python train.py --n_layer=8 --d_mlp=2048 --vocab_size=25097 --activation="relu" --rope_base=500000.0 --qk_norm=true --init_std_qkv=0.0258 --init_std_o=0.0321 --init_std_up=0.037 --lr_head=0.00731 --schedule="wsd" --decay_fraction=1.0 --final_lr_fraction=0.0 --dataset="wikipedia_en"
Each number is 500 + 40 x the weight over its row's rms, rounded and kept within 0 to 999. Layers, rows and columns count from 0. Numbers have three digits each. The size before them is the row's rms in percent of the matrix's.

# o: layer 5 attention output (transposed), 512x512, rms 0.0321, rows 103-127, columns 256-319
# v: layer 5 attention value, 512x512, rms 0.0258, rows 104-127, columns 256-319
# q: layer 5 attention query, 512x512, rms 0.0258, rows 128-149, columns 256-319
# k: layer 5 attention key, 512x512, rms 0.0258, rows 128-149, columns 256-319
o103 103:528477545476469497480465464482524530497542612471502423513468499558548478477504603497538467564474545550478438480480421462464489498422536454461558477445424411515571549505479484486436532472516616
v104 103:497519473507433468510553499539484519544475589449473524523506463450445507507487468523503476453508428463535501586534493531488483458453422592541500489442475491489466531480466568502472505495458574
o104 108:561500491533414483519492480551430484507507441465423519497511494480550561520556528598516488473514490508504482446490496505510458484554514540503539462423527506492591478517545504479447488442447493
v105 102:489513520547485414452476483526566466491450475476490541530407530445481504517481582505555478433554510462442587507453494487539540535458435498511496530565571534540512549517500347480471518533543470
o105 104:508512524463496515546520478526543493449575516488442548541508508541424584484480484426522526505540448506515469488502512434411531553510514463535503503497496518544532531506479511426556522536576532
v106 103:525457499524468505583520451502487528450460499488533505559485485507491519547521450512582583481480470542528423548554471486458535502498527522483489568484526615457517530500506440475413501469565451
o106 105:603510479532501507591466515563529508530557511543524562513513485513520547517549450482464480490496539490539547547490460515459451513539495486540445591460523554481468505493489466512431477478502587
v107 096:554541552490450505461475510453468488454500500593426496438489445547466516525471527513444477519574454560482462568509494545503539458420439540501513519512565536462476480511509534459441476485552498
o107 101:495458470534444544514493430490451502432450609516470528450546443490506465505479452454492489521490492490487514502504500475498560497509483491459547410547434513451483499486486493415486538449554502
v108 105:484485518510579514472504552426542495542503562446543546444519470511493496502540554495477509531498501448519473562527522488501524498473491502480491547450628481483485501524503497567460477587474425
o108 105:429493550497559546518593509448590520485503454532419449474452575496430511471604532481447535553460490499603510536546488532452471496514467490532458464487501522487483617527501505516516500513516515
v109 098:564428486487515501483477504539566523541504479505512500502513464462494546490422511463465477516485486487455458598515510485440518462523463537495484567474505538515474512508437452496479469514596594
o109 105:503589506532551470534500368510536544492553523487486541410536507553454467490474493550468521489539513533423565551489523495464509443542536454475457525471554514521513520523447478439532488546550483
v110 098:512597435528476534456527534509467491487552516511488528515509509477483513558542495540561544554463492468540471522474486523464579415508553548538537493498559525450494419500540470529428457542471606
o110 105:471530457531573543497588524526499530452485511481455477404491456528566515538518491497482494547541472395470436490510407518499465487537473477530495510490476503515527453494462512452529469548482428
v111 098:458555549495520406568484494493532488515543479458515532573456513527483448509438534491518563486508522445430489499442451557560506532407533569469484533565551515470539567462481469458555536555466485
o111 104:525563527518459473506477457498519465489554580607542487527540460495539495506538384481496488551504477483573493547546488497591436510476531534482512556498473498489580591519488428477475440517442493
v112 100:513567481507472429529459556478441426513544553416525490473532499495496460562511519521509514470588496556422482480550467507476476449501457393472509454505463538520481451508533442493505487510495514
o112 103:548523471530497538473545499549447504529497502473465499433450508508477499491485480466551513465467503558500483497465528529512467482455513477537522422513463448467528535547523482527444528484521433
v113 097:518495528403506511552548459464528457523489463503432471588524542478495541519499453524464481538542454463490458486574514459512462507553595458507509555482464590543525539434532418533457519475509449
o113 103:547474517487469480539490526539481559476561451551498460550516504517508441486497535421513526448499463571485528432450490546500486473466542485517442467608503480530510553438482476510517447484510489
v114 101:483431452472542452539500506473515537544474549500547501527502453487440538496495480477521508532443492471503485535507459536431489525480529495531496482523516480544545511435451570568530452507498475
o114 106:475482519447461455448488580500521446474511527510543435525502528433431465491447525458518489469551539494467548514513540488530516512473487481523478511529468524475455473458529538524502528471474454
v115 101:488457505466455511518518535521540559523465424468482465476560513457533503414449510518455548517522523526489549492512538538540461453494516498512507474510453514474513482494505431481498523478496498
o115 105:410486412553499496469508503505514560487576446519492521458511512578553515497455407525464442443516442504552487486430568516535485437497529475469514512531520507544576458493480446484497438542467493
v116 103:484536503533488453509519536499523480483540474387507513544484605392500519494442555501542479531548464507532522545600504449482536464399497529523496538485465520492482514453504490470466449495546500
o116 105:577558531540484410521451509459598537511502527457542511478545474446457526454520572560458575599535488510502489462454472531496471487484572449482468483460498469450527513511527560552534496487523502
v117 102:523538492520518418508511517492610501494483540498455505558584516538468486487488427542434556560498435456424514464438522490497430502531548537561467497462455500557431511486413441460468518562549444
o117 109:517570485555517473541451494552537462578504552496532540585553441531508514508433549421511504553447535435544428478493451390468471454563451499533510492464476476513558537533453540532520544463485552
v118 093:563484434517500536460516472504489441521529571470505499568495438515512500436487484554558518458420486499529474432560551502450574528555545495510457491511533535562459538516470568453438523521504489
o118 100:473481527505465482478571493522524433487476492503515503515531518494475454476572501559456532439480518473531540528447442485474558511505486545482482522542519422506516488503442520443537461489483552
v119 100:468519506508503447532482480561513525521451450523500522502470545454535529470483507475568436483604478541490510519542494556475466523464523559460491493452483554480490574511459459536460508466523484
o119 105:489541462473547424528506512484452453521469507511464412510502555470483508503480481533510498489497414520489486420592552522477483497426590549467498482542453536444523582571432506552499492502515573
v120 100:530489526407537539568532559461487515521530578448530497511479484527481452547419508459479554452531554525529504483525428495518395544504461565527507491484484490530548441512453573514466501555548492
o120 104:435519466461538589502477489481475471458468518469461493454554453542508476518491572517425575535380500465510416472527504459535520502512495534522553525457467372516470503533465435508528462558499549
v121 101:409464488512449506455493490511402479498446446455499472485486508489479471531456527511526562468517515494495477513567556550526531442501459490405517503510500600519527531473538538453527425567436507
o121 108:521503450482512507538506470498550526445492505531515513516436479517460549487481461571518437446525490476418511519416472489584468557507520564505509455500471496485469547509524542437483540477506571
v122 104:464510532453482453466515553467514477525497507510495425483481559461478553411535441507512550414512518441472587560510550604507466486530504449517497567600503505501493437532488510529510464499555459
o122 106:481477492509505529489498496493512469438459531504482525456465451491545556555570521560458493443561449489441479507529470503430472484507457494537432459526516535490481503505485472530457453520490456
v123 102:534459501502483488441471512542474523499516527487385477496476455557466522506519518512515463506457529527481560511543493509545482387547532492524516519448515458554505519443515489480441535592583448
o123 105:513449463541495483476504573489511493495465517470444505478453519515483563563485480464491419508486536531446484465573517452466484494534458487476492393499529623554519430451501523487465518544504553
v124 101:508434534495526440492554506502482461417531505498512556487498521408479548513493452484555517552540476474479434524470442497539507523464521431480490473470521446468409504512398380541529476540512459
o124 103:498519553492484500566514519578520434476525471480493453510544510451509411454493471509494471550547481427437537569513490494497543473443528534462520526498552462417494539496496447540497510458559493
v125 100:544443542516558474539458526462467499416507505437462515503428481540471468493520478491474488461520470526544520584433508508529441478555548488518510456463514496473528566456420473499496470566570533
o125 108:510490498450554489507509506459500493446508484420543488545514454487550475438531534534468478480455438469530507411555513451479516519519467519483513563513540476555546463468473503490534512506409618
v126 097:520495493481571507492468509415542540575501488514490492573491487471476546532489471509518490518507482509464483516450465481478458434515573475523479491472519435483531512439499517471510433453455514
o126 101:500457437500493520440541489477516504466475526432558492514560463440423500432515569484505465521510397534536392572521544488506473463400508463500536550531518472450433477465500433491473502493548585
v127 102:567494494454469567568564537432528556490540523477465467528532460530490482533535500471526509490502427520516524513521529549465448548498472515495521533528521531514475475460501509473501555511510466
o127 106:505461475478590539555479522490555486493513519482469467512513436550515442503559439400474509436483454517580553474520585367523437466454521492519460559490521509558513447506508496464555510479496530
q128 092:494487527550447507511395540488430555511473486559509507498454451490457470468559517504579516525545465503498442481535496432490471481484469540477571455505558403528439453551556536504539501488489429
k128 096:496475448536504479497515490486522479509508488521554524472459447545597511526562520525468509491455453487523411513491496479584542520524489486471492526459465483496521517455475482534500551572491486
q129 089:565513479397491458443588471553598495505540577468493482503522516508520511532463461504469470467451562474494553415453488529489502502515586485529487543560459565474519492437506455511439519510508554
k129 079:496526507501506480469512579505490549575510501430526522516473478435464550491432495439508449472579550521520531543494489432495486495549519578531568446549527534480459522474514519514488458482501532
q130 088:497498443464533488536531494405526494574519498453530443536525515448476523529526523546366524472495474536448528491509481535514555460468517474518519499504487517451498582518508478531508428484523556
k130 159:507544488469535449471539517509527498493523431542484481446478504421465431546484497490518488462481577552548520478503466566475538494567513524450658527527465561488481519513481516548553488509479429
q131 085:492488489473560438500558440538590436506537553484495584499528507533553470500408471526513516452479529444565497486464449535528516531505543464481445503572498557506510518483519479531423535521511460
k131 084:543509517481485532419498495468544591453495535532386472484504507487461513495458511494467432465493537537480552527467423491504520538512548549539552537569502512488446540461509555505482411491500515
q132 086:530547513489477522508430465475409538506460503495472549482443544439441498478627556471478559520513445530436478480510457437573528453521490554487581529468501428536467532548463532464551477418519497
k132 077:510435472527550486535479495502556515502479481472470531515457455512484472542557556543555480497487451414487545460433500496525548552500464517493414516535516507494533469483541441547448527463483462
q133 086:463501501542515512491558462514545473418472533514469587467494479524492432545370492453559473499457529492584508486470423510479442549487508441492383488542469502461529448439537524559441521570507514
k133 077:460503521416470548480490493575511488518518521504500424530490554477574547470441529378462486533524572502499501522550478490514558497540545519542524531493492597476484570464480558470450529472515446
q134 081:416435513450557486502539525589542491473473513471488540488459479558549520482452448473536460538467547468558528519463478487504481593524486477433450534515538499497478468479593514566397504518437491
k134 082:485503452501459512475493472476518500493517501487599531498541512476542495586450530507494523524521508491532497501500539470538454446532461536509542476554542540488513475504478474479445470546558480
q135 090:538533500539495454458440477501493523485502500496518412484516523487454478456487459561430520544429490458458491550461517528522536503460482474541413554497563493574459458546484500505534448422453516
k135 104:517485508596534544503530503384500540498539500506435436492454496547494522445567548538438536513499468491495515466551515562496567525486461491476499447554412517557526516498515478522507483519490537
q136 078:498627485523523461526498503516550444548494544540539449508513485490459551510455514523410496518484515511484518520506560587452529484479448574475511524534500523565519464493423469485612477489492486
k136 080:494513497432484464456557410512582531503555521525519515524470496487443519491481572497482490428498419491513502596453533466478430539553523448430522467512458560512518520461526515504502550490553417
q137 093:574547475532522470499481508510540480541569537560534492447569490534508484428581476489485493520468419474485536525561496549467518494504445502490501513440499514460505481495495412416454468500486506
k137 096:506540574536499567465529553528502468518514500507471507499444462510524570444486512559447485455496487484489558555446496564498513463508545474451543473468500464562470535519459540473547578491537529
q138 082:550479500563421502565507503419484517572550525541548545516528486447556466444471535486388525482521480467504520500545570622485493478499469498436502430460518534533486499542505424451557514505517432
k138 085:553409492503459455520539490516497471500513508456565550484466516553497504459570467572487517511495500438518528491476539469457483507521483454461525568485474486436485529497423515501511554456512494
q139 099:536500529524474517505479462554507481487441547537493555549527507564519458516535508494466542518473484475432499390545503431536481492477489511558458472537517515511488452552567436468500504569544505
k139 093:529559505467558393534501487449502487413492536490533435549484440467472505502444476542522523540503538556452482471538551439481532486446494460540493509476472500553438524434468567432515556517478486
q140 103:475467469495547505494509524469442509516586483515501473532550517540487492555529502472469485548475426550532537548529503536538484516519435567556480534507450454507429423512498428495547465529506537
k140 101:509503508495458545503515508525455451432519461507516497421485529515480526525528483426436508479477479478426513550564493535465548462569526492469540523511462484523520539494488490462455474519504522
q141 095:536487501551492493523467461475543460514490535529529506466522489423569463526416547433488540501472503450583489498503517542468468492443457533451453490494439531467498496541467487489509456554522535
k141 098:478447521467521521525468445491523513423476498429535491556557474518521503530493428479562556565494480497435449511486450403531478502501466542507453501530527472459518497555487539503479473466471534
q142 100:492538563524477488509473494508457563531542546515556482506498582429565518426483444423491442463555531441520494429528486490475529525485539533610490453550557510498486460483473483491552460538492488
k142 093:521459560481503511565503519461507555502517451361489471525552564482494465475530500494517504556513547458401535476525459429561520579480551501579534461518484522476464509562525484453497486484448468
q143 097:460491467459572466523502446513488527503455459544552436467513501555519526535419436472521504481483487507500513499538449479463470468479486457442512511470477466515397491519501481469572513503492510
k143 099:427585505489478521488419463442423549400647415570485534526512490532480486572586506546483504467527497540567543469545552516446510458438470499534496584519507416513410479517513461545604566457465472
q144 099:432504536524477494551555447479539579570459506545447519530465486566454456478448522561420526521500483543505524441467531465544571502497452508446505448552494547503556493464532522492489497429454518
k144 096:423526547488538559441557456503439531527524547394477512517511579537525426493532479570568579454434462483536577485457405477527451562473537542442443537522475585478493442491561477487492512451521517
q145 099:488495429475511479512508522543539542518570480452465538443566516521498552476490500545537487493506465566553583471475500424466402522464458508490606546434504535453554539474515457517448588469474533
k145 099:461444482507536482513514511560547468564508507516522551488483450445456475464437466470487490525487501466586546416486442486496410514510493529535504425464574563457520468487535479425493444485506512
q146 100:511473443477495530535441484459543482578464510515465526535438511499536526480532524390462485413454416463526518492572496439498533528502486479577598506467500465445573545481550532551491429513529547
k146 104:535525501479454526480473430548492497613484525543503550495504530515529525481481494427445479521532441438507447570587544420539563566567475466497516446450532490471486515488610511547448507530527531
q147 102:525481444465502489521512571486480522545487549531499535461463563469448479503508518322527495507518532504515515408499400466524420487513580501533385445545461510473442521555570502445575444512491508
k147 103:509548503532536461454492509461514513477519522513493477515518535499516569586473507399452514484458402481558446523464431474486481550513479514513521496480452519486466530507533533514540524539489399
q148 099:490466487493504560480496520432449426515543533445511515459485482512549534523514562498486412497533459498498469422507482488520507492513489566479525534413516516437496508508435534449576526550460465
k148 102:570425522487506543512536523470523476534447542400552549469489549553457529483545509480452471566536476505496539457503557476494499493553500509499410557443502535511523523569472518492432523494572433
q149 099:487498512490512480491537465472518515585534562493475474497485498452469506500483521493528489462443478492475474442557529575551519496523436534469505411565509469511513461479502471408462562566499434
k149 103:500536531542528550452444537498435506512494509513532501504496559409470526469449511570526428486468553518461554442540488554498507443521453528503530405517541466489560455487553480466458505540574472